{
  "intermediate_size": 512,
  "hidden_act": "geglu",
  "norm_eps": 1e-06,
  "bias": "none",
  "tie_word_embeddings": true,
  "init": "uniform",
  "beta1": 0.95,
  "beta2": 0.95
}
Each number is 128 + 24 x the weight over its row's rms, rounded and kept within 0 to 255. Layers, rows and columns count from 0. Numbers have three digits each. The size before them is the row's rms in percent of the matrix's.

# layer 5 MLP down (transposed), 512x192, rms 0.172, rows 243-291, columns 0-95
101:142120143116092157113139200115157130077092141111119102109134191169094131148101136112104145118130126087093155127121145135106099115172115145145089143104144151148143117139129104173110071128133131088171098112163138095110113110113100136141111074147139170107134128108146125111150115111098115134
100:144095140120131146164118140132139123105099148111105122142154153058143166121111147113157117102172136148110119085090100142146124116129121115154142101126170139145149097084140105112133117104172139140121114130173095148150128168118152129184169122157217127130159122158143157120139107170169157118
098:132111133135086140136105117136124100123146089138131126125102115166169135151086138117163155131150129116088144144109106106144132154164130108116108155122120175145159106151125109172153128116179138066113069102144148078112124170148112078154120132139145126150130134135104131153119116116140131113
098:087125131129145163111104127132121095164108132126103114061137192118125141131164106148162103097116123117122123123096148124120117100117121152153152126211123130093095163179127149115103131148110111145142131127120103140105114157096133093116131128139129126127120119108127061168127109071136141143
108:125136135151120111129134097131148129110127100100144134160144119109154173158158087141178133113128122103122112114169138134137148084116121136112105096108116188125147137127160198131080119165090115102151108100141118091108137189146174174155100118112112145150118123086142180094125106126122129146
094:121139119124137134117082128114133124101136120077140148138163141115115126113143126095125126115070113123116093123158141124112117101089065109165163099107165130111136114135116105139138110116116105147118131124130134136097151116110087144135136092095163138168125140109099136147137169137111127145
097:116102146127113133117134075122086122148141075127145111183067111136110177121122106157132149122133118098098063099137151136140162150143184152172120121121092158132121085147141098112153106119128126151151133141163138122122093168133114118140142153195163126140136164145171115145146176136115157105
086:108101163097115129127096156134114144101123111154094078116130103129135084098166098165139139153172126054107162127170163113158075183097139132117148154165164153126058142122134172153106111139112134083085133142102099124127105155164120113141108155137113119132112096125139165129160130142109147142
102:112137113150096133117110121089134087103125082106115155120173120145130101135109118102112145145114163134116139117152081152122100150117127195103143147105114075091135122110167136182080138077128117106141105136128077117109106104174106150184138135143137092158084135173115126119134165136098147178
106:163140114131149133110125108107144109094133121129124162131145168126124155134114126086118160141091095153153101133097094156163098139171093159126170133120147141112145117100089108115152132128110123152074168169155127176153161075101117107155077134137148141109165121133088159099124137130126118118
103:154101156126115131147132141190100149151105084094135082147094065114128170105134130152079142117123113136139112134135160136115095118157120115141067126161155163138131165106132126110165128151137100131153103118183111129136096126137150141141132080127136122142143157101135118084159112132135101124
096:137088146105093106125155142121154055122126130134117122139145110155152130142147142139152123137139190153131126105158109155154144090118064130139140126099123148156191132106161096128160148125170096125153125149155119134124126168128144116175127124101120130104163157142145148127156134143110105139
099:165133096136107127112149154108115140092149144186128152121106096117110118126145106129133151122130202129148143135141121126130075159109165101113166130065117129143132073105087118106125166130147128159110108144128119091152153124126124156129101174154155172132120127122114170119112085159175175107
106:109150149129126188112158133165098132127115122138101098137122140118123146147123135153135169109152121112107098144137104118136113132107091056124115099171091127147148153155124109163106085095143149160139132100145077162109108102156135141146091095111148115086171143105156147080156125140115096116
096:134149177099148142134143156145084160112122143142096113146107107093122098143165142179111103133120100146150116140103100134123101108151192152152140158165128158116102128173144122118129119120096109117194105143097137096109136126126115134097073150134143123138096105165138102158130155084135117129
096:162098157094101120164110130137125129122159117101140133143094111104120157120139131115095167131132132147152078161135103165122111075088114134093138094130135074147126155113117102130147156146058147135117113118116106164149135130165132122109163125100064095118132114114157089129105086123169125115
097:167125169153141106127110141140134100091106149106135097137106121105137097123117105148154103105136149108121152108139116156107142143115153111188140125128167114175123155173095104134218132127139141127127106162124111083160137148104107095112144143121099086107101152122135104120113122169120097155
108:128135154111138176127118130142122122151172091093140129153087116143134183148122122119091089187133107117182086122126132147110130192110152154151148123126112164116120123122122117113134123132113161156154065138143144082131154161140091153118131133111126102054103158125155185126059112139112093108
105:130090126133118138158098169125176131170140159121125095113122139152118136106150103163159153136132113114120104100146171152113140145087126145132176151132121104099157142133130096112170111131131143129110141122135092145127156113102088069151124149102156173136120094113085164159106116162126171139
090:166149137175070172179141118136116150126156149142123087134140125122121145130100095119125137125130162123139137112143174092111140106116172160118131077151065123141160105148123150121147144104147121111154105136126111138155097101109107165114093118121070154102118089138123134123141144118099147133
099:115150135146152122136129096090179115110082145143141119136088137136106167105103138075115119109128094113173115133178142102089138133105144098122127163139126100136124163173125116171118094098187163139103131158149156142138107141142156125130159158161127098154127142090164110140121135116147150149
101:145112144128120116135139130122160124146126077133110147129103137140141137114167106109141153102166119124151124138153147106134144116127139159159156128113134093127093196122158122110132106105125097129167087143157157138094114117116136143112108133121108134142161128098158154143059062124097148161
104:132133118132133106148123154129134120153134126108138152120063102140119119129128143152117133109111132144123147135147099198152122123159166129098153104113142091159120133134121123112134094110122168161162090146145135126105137116143084145122150123133130178145151153122133146108104183123147113100
100:145165114155098182112134147146125103106142099138147093184169101145165133101129108123143136152142135110146144121169138121116095117116150177155123075139110108141171165102110150163133121070111128161142096163131165110108158123143157168149141139080114121092113162148144140112105139090128138118
095:141145140108124089105102168139120128080191130092144091178156094127087132115129142179119108117127139126173127150101101124167118090108147125147102090110116138125109162140137147140130133078095144112094137143145110125090111109135099136154160147108107124111094120108162112116166102135108150106
101:093110135122120118090113121106154122116119134165175126168125104130149103137122117143122132116120100141113152099142135151152151116136160142112125086138118083116108115132104141169127133135137137129124128176106151153097099103098117139133102127045143084120139132147115106140119173130103094123
101:121106113185117103088156103140141160157119152145120122120087159089120080143105173080156150109125108118129148138156111167102077186122137136080156160095132150161139110120107134139133122129154141143126102089100138100111097163135133147126099123159134145111131127106131104105129091151113120127
091:107125149100123144142157130161179148114143142107154149117132134100154154116115140090092145143122114108143109132102117138145076155138149105162139124064082150113112139137120124152115110158141114135131139105155130108111145085154116116063106100114097171125124160090084147118135166103119150151
099:149124124105128135181122114133147109129119172127107135090170100169154096127131100172161151129150082115163125067139169137164145084090130141099163137152118107117150168126114138123130128164157129150161145146088101156137154119111095159059118135141121155124113157114156117179136128133118114112
095:130092114133112141138117133113136102130117116144134116133129103104118088156158128160127131136125133096109153131141137077110149140116169108128145167130154094137148157146132159167085109130069115165157126077121126127143145127144173123174128156139124133139123088128155126140109137129152104122
097:121086134130183112114110188098096138091096145134137066147123137113127133099178153127152117113149110106141131120150080115137104102131119101185139133083142145117107120109104104115103140157135145112157143115119132099124129159117122087138145110100174088116190091131149137157129109150161189133
104:174110143144104115104124148127177129147138166124115090120155129138121132120120191141113134126066091103102133156113142140131113117175151112164121182128125168137089115102149129115149106135123167112143113126152121129150116172145136142088113095141106147158116105120163131139166151174100110100
108:151072132084157168120181157147146170153121129115115118140107104120102158154154180140131129163100121177113118099134142138088148144162110131164058057138087084110144116105131144149123168143139131113133148126134121142141152147116113140130127150153122138101068147094139106152170127157132108104
093:102126126108173118084116114134125156109185119148158121101128106156124099147121102156161103067142125082088144106110128122079111167114099146115125119150148165170158136103094117127190147167149128148113115134116105147117134134153168121134143123169128118131136125130107142172113164109123160092
106:126123134184093134113199149129133128122147095116134115127145164091143143090117137117142092140133147089141129096114139094144140115119150152107120122110151131158120121120113089123091131069121126119140155124106097118098150103111189132102170137142119117136119141134150127123134184121143116159
097:119128116109170119144097129165122132096124179135155147152087117132167167144123130185138088105114096110111127084109127126141157119132114129149134143117088157130160139132165107110134137151141181150129124147080103149129138145090147097141142121140116088143172143151128113124119111130155126123
095:159141121118114092116122133190128122132162143119115115169114104138124175113137097131144153168131134140153108103119151208133126108100108133158117098167137132114182130121108170152107140090129140094162117118141095116118145114130110148163093108112114111070083144135095133108118147119101135167
104:128134170111126170124119107120141097113137141137145177113109145115164112094126152112098167141147126127101150148152142167121110112102150198118115130175177124112201132141127097124145102141166113156124084150144123131161162116129092140101135131116111100118130130142089113174137128143106114128
104:131131123141134134126108116169077151131118086114123090129178138095108140127106142112159120110159161168114149092075143140114131159156127148166125138147153118142140116135087091135118097090151139126102161143103137121122093112132196101168087122096120159084132146131132108078137129062151166128
098:101138138151132168179121155152140182157103143069123173104137129128151116110150121114159116111143134138112131128124137116139146096149140162138169107163120107134126116100131167135078148106170130180157109137106140121147124085108109161131141135144165153137144106128126139138138149146103120135
097:183128144125133112132133107126124144101155148122132112135099139125091146106049155123157150148174149119081127153115120164133144143142133168159124136126169137117100161110120079117126087115174130158127132142108110157122168148146122137116099140122122167122138150143118139118154111095095130115
100:106154103135158137139139106140102163111122115125160086148132141122153094120108133108074127114136152145073113117166174143132141135161118108151091138127112172116126086133136117139132092100104144105093127145064124143157117148138125150131151137151128124117180084146125144112123106161156124191
095:149122161147162115123121089155113154134126127151113176137151141105122121155137098130138121148148143114185158125146126164146138102110107130158116112136095160081100163116124144130113144133105114155101139129118152143105110053093102135133115125126128113133107156137098134171123174167151125168
097:124105151148182128133153120174126114150127154158134090149138136123114109132154103126126127102126100173128077187123153132130107139168130095138081110089144132105106158132168117140092139144099062109137119143112112131140099112120118113156109134138152143134108141141155113110143141103157163162
101:127129167123125125147132144111127155171167126107081135134102102141101107163152108210140133104118126116135142107110169106103155127157130137157129138165132146152152138136135142124163111162124125156096111119089130122115112136122157119143121135169117144135114123128136184140111170110112123111
097:138113158129131145139158154143088116110107073103093131185145097149119106127125129118141143118149115125087107106096124164134121105083128104165130136140138136075121117071129111149100137154123094152126121127135159145089144155128053127162102105142158118111127150103139148151121154123116132077
096:129081131148159136129113159082111115131108091095144159086104099143153142171130151162146071141147122119137133149121137147149139145185125114134120141131142124107122135113110160075153166142114100162124152144127119130138163146101073145158160131143152129133133131107131110167106164101140157105
100:150109126103146094101174129138155104126147111160099118106097133131096046171113132133072147140125146135132151144097118131114125156086085128114152133092104130111126123144108129118109137142139136122112140168163135160132115115104083077123153116123090152083161110165114146114117104101156152102
109:083113136148145115066145132122138132118117115134151125123139155083151120105100125153145115139058100150114129129136111166143144168103112130170146136138133129144171149131159117090103163144138103139137124120146113105116149150085109150129114150139117079150161139091119112155113148139163141178
# layer 5 MLP gate, 512x192, rms 0.179, rows 244-291, columns 0-95
099:120118105119203120151149099126126151143140183148113125086053116110127121146155108139148163179136108161117103148128135115138137128147135134146132134138130168103128139079137140137107133097132176146109148131155118120101147068105115136128117171101150115123142121151152152155135116149169127127
097:145135113118172130106143145166155138133133189162170100137114127145155136121102112073119113098145137118096143132146126101135073180121122102114117141113124150133106064120137133108144142094138130158168130145114133151171119187124159107113142130146123087128122154129135100098135151105126153098
115:134155136103183112131132100127126108099090119122102158092124156130098142114130097130171141162083080122130131087163117105131089103156151144120160132149143110107094101172156164122125134126151153145123126168125153101131184150112130157179102145073144111126120133117128112140113139115147127114
121:154125144194165135129108124091178154124123104084126147128189128065110130128123081135125126083117121113151154140143145127128133150155126107134145068114138165101128158085124150128102143145108107102106116112122112101090147180120127159140137133096105132121143144115193143085144090128184151132
087:107144154125112110164136124078105122165143094133111137132161164120132082144158139096156153122130148121132114137117134124097125139121118153111126120138144136132085157162094133121122138141138113142122098156098131136175123136084117077112167126108119139168145115197155148093124101138134157129
101:134078160163111107120145131135129130116074155159105111141074118089158132121134144127123147112101082165094126155142162091132146136144156112179129164110096127159140111192118146121144140162108115117124122094153108141091157184127135112130089119105110158124164135179113183099131153133107152185
116:114115118192148126110127143132134106148121091141130073153121154136113115126196137177116103099149128120145171162137181080112120138090164095122126133124119113156075125152106124167148102156146166131159173140122092132104136144163149116156146120158119100108154157120126148110156126132084110155
089:163131122108093123130153144118129143115130137094125155161145137124180127135152098147100151135159159065131126134140115148107125164123163117156116133158147146160137145100141131129163120115129131125156165096124139085143117095098143157088123147131108157099160114128096137112119147075095158146
118:126154157157123118123147161114143136153136140112134130128146066135121159157135101148126154128139140126133115147124158161140110130118160093121132134168110122111121154093153190148106120119144125131139105151144095087147129193151114164076142147167126152142110162130122166120103132150121125189
102:134157100143157154133173125116080137151101148140119101085112172130113146168141147142140115073156127088103126139091154123103111132163139099144126168111137105151104107167115087149125163142135128096133153101126085135148083114147094126106162094130173152129161122126103111112120117133147109141
098:147147126143146148159131119097092151127147164139119124116137130126124148112120098149158137137130104098109114120166110116106092121160141192133140120056118144156079124115119108140133136140165085118169114165130120102132107132140114104110136166093110122187111116136162148130128143110135113100
107:112145129139126133067125109152119126158139146118100119122125123138133125086119099192147146192141151107138118140165156078125189092158143153158081129128156115126141066127157115146132100107105142169172139127111125160166110135168120098111101136169130126153145091111129166100135111138154159152
104:128080126093126145089139130133095096135128169180051107134116114098101136113131107151103085100134127133118108162105147152146133119142186104084138070095112117067134118152117154163127129139094113110132096124092131139137153115128114138103114097116124126079099155130119132127162087136148100149
084:153107148113185125146130165164146127109092121095117159101131135130156141165084166124120120156142119122131101094134129121161135147138100125112129132147108124152119161144119101130135131122107125120131146159084120150119131152129139137149141109130167084122162154099102104123111125140083180121
091:086116155137115110138153136142163130080174125150125134136126108136157135100127117105105159165136097141141157155137090135051136129152143132134100188152095141114116078118119105101128106140129108114141081118098109117117101125087104173124144133136148069156104102120135137095097149136128113136
086:122139101143194106095157111189118110109114152122107087077122131126098123107127164108139111090134124117125129138129123130124125113101135117117167100121113122150104150119119132123081080130100114122124141096118135133144160144136166136124162147151185114112169133151156165108148104099126141132
097:132145144115084117136116105100091126158128081157078129129154153135112112109101065156105120081093150104130129154148087107103131148125124154139094128126102130114104176107181136110121112141164131137134125139102131100113156138151104146126133142129139173154118111161145177119137196112101120110
102:116076162143130132123125100160115108109123138115138132200145127169131156133185122145159106134100122101125089125124137106173108140132102093145094100106136117107129126137155143111144123098144144124135132090145112154123127101131136116120115084138106137110132104190143105162138119088175144095
094:143189107100122207162123120142147111060094126116125119159131151142159147161096101078112186148095150121129145068166135103135125133120142124128138099155100145131077105120119119110119124126151091077147120105143135119141143121103097118153170116118161107115134087148160119119111143091126150133
092:102126122146117127137137135114104183122147142131128115131133089095112122167137136107086148129136120133168117130114103109122168093133132088093142118108137091107102188178105082103137116132156134061126161140157137131081110141122137152158162160080103118126131136104124135108131140125100166108
093:119103132129126146204096125175108126154088144108137093138084184159169096166099106111176124138147133176126131149148086138122132132118152098143144153105134124131131142143114129120108145145121131177120132135179128142117076085130130165114123139143098113114154137154131142154123113132123111130
104:116108138103113144162160124158138117103140141173094090109131164104120115115159090163145109126109123141117200121128155135161144134180110134122097151112160102129143146130130138150145128135105071128137100142137133102162099134148119106129168139146156156137080130124164161146144130105186141106
094:086174109137133142094135139106152142065135129091095144095142150144131142134109075134104124101123120136098130137076115145123131100136113104140170136129132116133184078118147146095120134153136145117125143140107125126155076136123139146103139166113150144111176121149143123146125157139080139103
093:103088120187122082173143133093132111124131135136133127152181116148122159140127137109118115133112137181144136088090130079146148134119140107159103149213136122090095158131121175126145127139113147155103087142154144121105095108170139112169102130103105122159136126128136144132137141146126158117
092:126132109108137121174106129136081120103145141138142119134119121156132118127161169131133130144109113097130162115121148157131102111145126146127109200122130141076165127111113145159131137096090113136157117138127095139131111167135142145120115124152092136106159090140157159192095153160101145150
103:145115102139123121135144104135138147139161133087087092128113126102123113146147136129110157118108093112139158112112118112109102128096114146106147141109113138107128152092113179140103184166148164133150092165099091154126116151104065066112126128093125164108101118135151166146173126150074085137
097:139146136143129130106154081084100125108139141158145155131116110110115112116149108085173123127106167111109141145164130121149082139093105108148137170124114099096147108120116109143124118137132151126142113157111149094126130126081103171162094084104141128117133138139189130114129121103148173102
103:136107128105165169145066084097106128144168122080112120069107111141116126097165127166097141084118127136185146145156130124131163144131149159138079117127139117122127104134102118159128130148067128131114107112094161100106134097134136144158119147157119132123128115167111127140164168149152148115
094:147156155082125133131148137159157137135091148129082151144151142133180124135068146154141123115116129153097114158126115102127108106123109113091133136107108140101075109147162128118166116099177118076122111146120108121133132109114121170111095141087164130155162116136115103103114115103108144138
122:118123146099099091151156127115116146151125092125096140117152130191107117181117107121109152128161209122144119126124164163132149137120114093094126110144134117118145094146142160146113160133087128107103098131130078152153166106127123125107124134164129122145169125169147102117175135125129110147
105:093119094093161110058135152148122082158145140120125110125125135092159142112098121133121112080167115133117108093145146108151142084149125128165108138114146149154114111158107157123162156128155092152178139083122153141121127134100091125156137106125110120131123106115087103122166148107143121176
114:106157138127127131134175108152125145156094115135145114130138122103099144141103163114162112111145128108155105130101104060130141124122178102080143117116137094155143119106169140110112153129120141113118151117135105140138115126154155147116122126144136107168126151124126105114145134171177158116
097:127129166168130175109182100131138120146115113123084138124145095135096161114124083146122149119136123146137156164167128118125144125177102132104112143169129113084082125108123141129145123113142130159124130165161137165139156120126157135141135172129182134110113122129147097128137139094135154118
098:153158127129085163094116139138114181138100150147113132136146122135106148158114076107116142088109136109149126121137131158126169114111148128131153143145092166166074141126137138109134107072132143122112174113102126113133088121092119141142153142110177105114113141147129103107120173131109110153
103:121153112154121163125153101102168132091132123149158120137129179113106139175083167165178117131133111123082107134105112103149104114115147120087134156162117121114109145143146121116112149081139126107115074117087109119102117121126081166125146109119124110131162100176141102117099127087111124160
100:136101130120104149151092173124111109138093093143132147088109126131121121132170127108142120090148123150125144176155138112108107139174143104117128112169152110119101110146183096083163077143129123106089138108090113128110117106133116120149109141100099146144110126146123165131125104079118110127
099:113098126093156156142139076142143097119106135133120132124116118145113170103117141124114116097140172118132161118133145131132142129142135107160110151099178157137110134127163141090091140122093138164088167111117085130107123131123120098126124134114156064131099078146111103099147125111153127131
103:128124114155124097141146143098130158144124143154111126130152115101179128128118126121110141098147127104115128134136112082154132101127114120112132099109093128109103113160124113126141087109119138075182135119168169167150127107107118146117123106113120094122089124117104155164127150133122112148
101:148115080137124136164164124151177117134141128128141131109144138113136075121152135113156117139143138163161139188132130100133182155106141136097162102167119102132167133134076169115096149129141114139119158091148140156155150164144096137112132185115113098123132119148141146176111134099169125133
091:148093132157177159133124134111130143124116108111121123124158123126103157144088127157165152080128153104121109159153140113151094144131127149103140115156121144128127154109121127111124134126166162127118117103089137130115134159166140147154136169080126123127100136128169081127155067125083139136
100:084118122138141067109134123125153129147136146139110146165098109142152108174149122141115110100130154132148138148139152149137113086094071138113075136098135099129148124128121156151104091113148144125124102139119145155090088086132100116122148104118154124121128090125122112121150135146133147098
106:169117169077135109147124118158129131114118098106117125152137110152120122140084183108142133114077160150124174131133114116094089093199169114133137114130149133131101144162127128141105103120125112134123074127146117151101131176119107104131141177129173152110099148138170109144149152174190143109
090:156159131083129128154098160114109161128153161143137133171157154134119168133116133118091072097099132147143133147105161147142145115173149184156111129103140117082129112146102117128108127148152103152144172114140128116110105137094099123132114155116091096118117157138170087138101123162113130147
104:108133116118171109084124131101109123144123134104148137131108080112143117138177140110125102128120183110079139159132122091170112114114115120094093131104122121117119182148165153121142121107129135134157126111121136092085122107141139116158071081105126145080141100142109151134123138146106126192
095:131098154101139123149123121163101103107122159121153148096141157153109110091089125120116132087147151166110105116183104144114144105085109078145096162113145125116150138131122099105104098125134151112128124112152168153140093157125113154118150091150145134129102137120155131133127149115089157099
095:135125098155080148122088131128139149139122122114161102121142153115167154157089135122138109116114125155185174158124153100125159163115115120144110118150114122119122128083109142131165129083141148118096134157155054148096167089129154115102111111131101141132141149151105115141127128125097171138
093:080140074148201118160184128113164109132125141144128106132099140154147148164113140127119104130110145133129110149101150138124126117147075104110146160135106121138139120150150142114130122131094141118163078128122165151142130171083097140111096068124120127104139100119117144146107126125112145132
098:123128144115148149137126146130154149128091150175119125157192156125170131146087136120101097104133125144177138109158105140128162109133156138078109142102109133145086079174116147157168134110096119149105122130092161142121137115131084116063135126127140164124130107105141132136109113115175142128
# layer 5 MLP up, 512x192, rms 0.185, rows 244-291, columns 0-95
104:100100152137104129072125115136129127143137153119116084156161158127148080114142144139116165135155094133118100131132127151125125175101180105097136126134148117076142118125132140148137120105125147116141098140062075126156130144164149117163132106119076098135127115174112123127121128122146124121
086:106121111171127104161089134134138109143118131074089122165079123144128117132147143139119124162123119131161128138113127130129140117185153140147146185136137120119138185145082153109117144138098123146126153125119109116104122133123094126142125111122139130136115127102150146143128143137072102145
114:120123096127134096085102097114126164122119109126085170128144130087175083099110096134131138116098140121151123120132040129123111123095157181124111126101111161167125141116114157137125129151160107143141123119150156122129193131137110153130119120090150082111088143140158140142145116130149087127
113:118141179116115160132128135143096176137119118118153078161117098145136146149117115172120129111141146142127129123145109129106109136108086117122161136091133135153142117113115149134085140106119105086094105139102131098088156150179140131138099119094132127111135131099159131122179139139118132135
095:101095131087128124134113166188111122168126099149156115144108137124125118133072116164178119121143096140096109124124101158125124127092136101104133119090109106150137132098104128117118149149102153110093125110113103124123107156155163116126167150164139133095136101120141168092166162122153113139
104:141104099160124107161094120117135130129135113151152151101115145104116143115106114103157150128105129153116174120097099155080076136138149132107142110142155139118140124124136135082112112126135097117102121149130148142152105168147135182132146151090152135130098163114092095141133139131173088125
114:132137078071130102134145102125138134111143124139105152136105137128136176096148152120100142126141130138134136132069116146098117120151125121106123132125127108116119135150175127109176077158144143120127164086145128190147138134095132115073111144134110150154197096144050127137103122154113153119
097:135169147092130118148131100126143156129131131130107098126140123129113103154140082126150150096121110128149135103142121140129087104056090135124104109152121114142110146111177118137127152126129134165139087145092112117153151103113075111096155064121101157124124113097131106160135130152131152144
114:124136170138156132098145113114107096102157117096161139108179116113117149102122083151144104146079171178129207150100107125152113119125119129122143155145127117090097116105112093135127152141131151134162119125109134171091154133138116119168172142100106104172161121119170165109111146133106120117
108:128121096160118122157135122126150134097155140146145134131128128142111109119140141100156160119114148097113096146128096114085129113131126109132134114092137098129131083161065128122143118111132159135075144090091155185144139075131089146117131154094098092150151117126154136170134116103148127130
098:129121110140104105109098144144157133143125183113116154104159123124121150071122112141115175115157152121119156105118141103089103165106121129114164116123096152073104210137099092134088127160122130157140108112164114110122087108121162121134107128161113119097076113124092152167110118105118124123
106:091138139134120090125122126160115126154115102104133129087115124107122166171135139143137105138175128126148074168136146106073151138096115135171126098135169147109091160117102141132166097154118120147155117163125111128147136131161097093123114126120107098135176125122102124098111145114112101116
103:101110141127105112119108105139110102110125104105092111103076142143145115107175138160131105141080108133127125111104167127180128166124127096135113125137082069109162131097148213100126129151118116108153138157127120098119126115122102183172133130178120103127124150166109117164121114131159104125
094:106148127138098120110129116116118112145140111136119105126097109155112160112135088132120155167110129084135128138124137159110146080097151138136128124113158141111108120101124176099146116116138156122135141140159147115123101117151100117091087102135114137150150149112192144102128125145112100154
090:111117154124155120134124102131177115126117147054086121096132137137107097115145136111136138114139099118117124141164113095155125167142159075189140114090189091152139121105131141157152159112104122100126132121168119141086158153105103138133111099147101151125129140159161144120146148113122123103
094:133138127128097116180122119093134118104136137101130153154118117107148125102112151097114107119126176127118131112063147145141141121115164183114116137174112124145119147140088087153093116109137139128093175089088139131107107127086117144130117111154138168167139084127130131137087165127124129146
100:107090160065094151161090182113149097171137133146131106131143130132087096117103090119152167106115106160136123162141089125138149141162110105142099114117133176156126121135118116128124142133152119183184136130178142124133142172107114090131109121114151119135166088133122098138105116166108126124
101:134162119128130088200120146095116098126106160159156126144104165133092127123146115160161157091150150120141131142130143116163090106121159139123116132121137133137117079136128073073147116130144126156120135133182093093120153099123135103116110089129138170062082111127118128106106163101140140124
100:131139108114183105098145141123190177089161105135139161137108147162102118124110182129164115146143089148116138131097117136127106117097119130144105094125149135134120122099123145137136127155106151145129112087128087126081125100147147102164183131128135131185141136147089124168084086140123143161
090:099100103152145098133111095121119130112153122120105134165130070115141106141082096088104129166147099118102143129164148108123160152096125124097133177100142130142132123157187136132129132130141113144115151089145161145119095134116144124156124152165092112078122135158136153155080106117187153110
100:102133130126123121153105127161151106130094126154142115133110169121102094132104119121065098158172121162119131081146109112163073144107130127164153098133147109151143114122123138138146134140171145127120075134099145110096133159166076126107099141151117129111121119167115100091119131111100100094
107:084170118094104136138162182155152184102133130105099136142156172122091157111132145160135107123108146137117119138137132130100133152172123101159132129145143143139134122170132152159136136129156129123120106164155122111136143123129135113130101119134138103074126110116129177129120118130089142167
098:098111155134132120122155098128117161114133130081136110120091153133107130131109140104098119141114147112106153170110135145156109173109130126118178105115155111097125094123106146156121116150103130123122160151117144126167117076139140123135130141113140151144127129143128128113122156109088120100
091:162104127149116110129141113155127126142145105128133117141067144099110123137097134100158114140162103096156137125160174103098130124118084117094116119063154169161141109114143100138110117125100103148146147113135145117140136117110123140138131155139109126144118098099117138053131109127140101130
094:138134114108164124131135114160106149118131134120127135111164109149142131161132107139116121112152125120135137085119077140111142095174116098119128148149150138128143141159129128148094163071176158151144155136136155127124116130113096089123113110095119160118099108174164122164117147094091151116
099:148100105138092100174107111093164183125131142102129117143169111118165126143098115117082136129094119111143170124105144123111124109160158148143130106128117129118124101110187123108101101128121117157146111115109138169127131137131129134135137138131130088110137107086131127130112132114116134131
097:091147174112151137093113088137116137125095116150149131115146133115109103106116127076193108108126126135165133149122149140143106136138096093141108156137110110130151113140089088161125088160109134145134133157115117132127098140111116163152105112084101086136125108101199110147106101151128162126
110:193098074141109146078103147107107137159121155139107114175124122121130137121131136118132112132136145124089105131158156142122116134142149117088114089112123135105121129134136121154115116112162122094105142109142099132119081113153150129120180122142111101145167152115104106150117149142133084123
085:109124151119134105153102125135161142138109137085086130129162103115130115171141165105108108170146141117107154109130105123116113121155108126152105147149121101109098130162138125119141099124126105098153125124074086160111102149115098120128146131114084130164157134125123138156133133070122113090
108:131089125116109156164081138112184094156131143104131119129108126133106122161155138104096148097154119119166120093154161106106158124135183157124106112093145126104124135133151136096180164138160119072126149105119161127150188127100125127148146134142098167180090147151113146177148164151081102140
100:120099157153116131119133118159130148108101102165127114117120149135168148110118141129107097108132147130128155151122116130115143150098115155080157136150163103110135160120177121169100135121113147087101114186071127141109116112137185138122136131127139116154125136092142197113148124168130154128
115:066100104123152138119126145135133194117162109126134127166105157177157146080134129122123143157114165126125128164079131166152097095151123150141145122142115146084154137128123134150128129117131148158136081149181133143151102098113118123146155100116146147084162130101154108143137129084095088146
101:116144127108131087128145127102145141097140138110108100090134082156117127116130100116136138133147149151147088136137135101122105119187102114137117131118111142089100135069133154107140132123154145107101093122173123156153161088155154109145125109123141126134141137149181096081113141155086112127
098:158120094084111198140125157140136172143092079116134126139121152144098145127121110145098137080102176181125126131099137136128170115137164133141112133119093140159149138132107149151090152179131118140089140129178078165150126141151147103145172128124143130129103161114142144102148119149170121159
105:094101147120091165140117160089119140137143122119125145119143101158119144095132122113096153095150124122130137123119144104105112119135162124143116141114208098079105132159105141121107123140079083122162124136152156124193129091114115147129156114095158122107081142182093093102123132084140139135
105:090111118102137134132133103099150130115096094112109138133135087101122143138097082128134135113085093136121142120100104117106131123163120191092111132142104122178108067123129116103127133137142115121113171137143183095130118150142121121128138135100122079149128105129158086121124160132155113087
101:105133116128092133132139132096131175136091144124117138150116128103160158175165122142169106194116093129154139116104125143108116119121107105099187112131095111094112137126080133114157143121153139100118151117104175087103127150119157111109134103139123176121154128136132122137163153139135140148
105:105141117145101114116107133142168187127117161117135184137105131146128161118118115175142108151080210121101098120122088130110184168137116126160118146157133094165129147128104156147152146105099104102086139131107079126125140178152128161148151108128137142120177132121139129101137091111117137160
098:165158150149138068139129123088153140113154125088122109125123086104129116099154123144119145087122146127172117114129123093106140162121135155103120124111173080150143142076102162130097160152122115139146115106111143137128126136101131126142107132124111111094129096151131155128167182158129136159
095:121135121145084111119100135158122133132164152129122137123131173133160074155130129078137104193144128104108135145112101146117105114101147133137156121145110093093155094129134110123143138090134118119166141149164123133148109087116144117108176141157154137110135119170102100139127139158144114081
096:197111117127152166101111113089139127106131089117129105102134179145145115130152132116130129165106134125121098125113103102149140129108162101112168133158103089128169132134153117134109150157158150181129107147104113097144159144153088174128109164138131155140151146191117112117068177093143108127
112:122110105167134141091076127103149148084060137127153104137118105160133116117100144120120116139106116128114133092144143118161142167138150141137111161133151109140120102107140130120175086129137117130161127090177110148109102158141124133128140094151092200154155156143107153090112111139151120128
093:112133096138108128154109093176104174150094114142128097164126118186106172147152111157125123101120140089108094115075181149130154144156199118093165132137127118124118123141130111141140117109118162131175140084179115176150088095120130128118103156134146131120149129114125136113110091153116123122
095:141090138148125160126107057090084135080098091174150141149129118109117067147144128203114144086149116159174159104110149155102129114126145142128128126131126142129118099158158128111091130122108152101142134161141111150114112130118138116133160143116113104134105119114123138130197115119147136116
094:094092137130097100093102133138114092079157149155112111148104109101098102151122147070105147108114132114125095150119136138149118176159097173055093153118135141118133118122135140140123139105136145157130103131098116130143146143110121162068112112165111154143141111140135132097115115125150106152
098:121168103122146160149131146152099157110110162160155070118121144135171128070110131104112106155144133183103107144177134080132101163146142123119085157131103117141108125141142107142138148161107116082139131120149130171152130133153128136141097098147107128164097124140080102142092138151116116114
088:125146140114135146150091083133112120120118123140116152153120147148119157108117102121148151156162116115130178103115117151114102078112100160131181100164144148127132170153106134098083119135105132143134106136114144148160136127169200154161170152115101146152148159113092107136166106134149119157
103:120118149142093123115165139123127104138154145112159130127159138131116124093151133104137125156148120131100129131100142107123132121089133102109099148121158078149163124143109125143097134096182199119128145123133160140138142163139127142185121170122110105120136165107186120111138149103119107155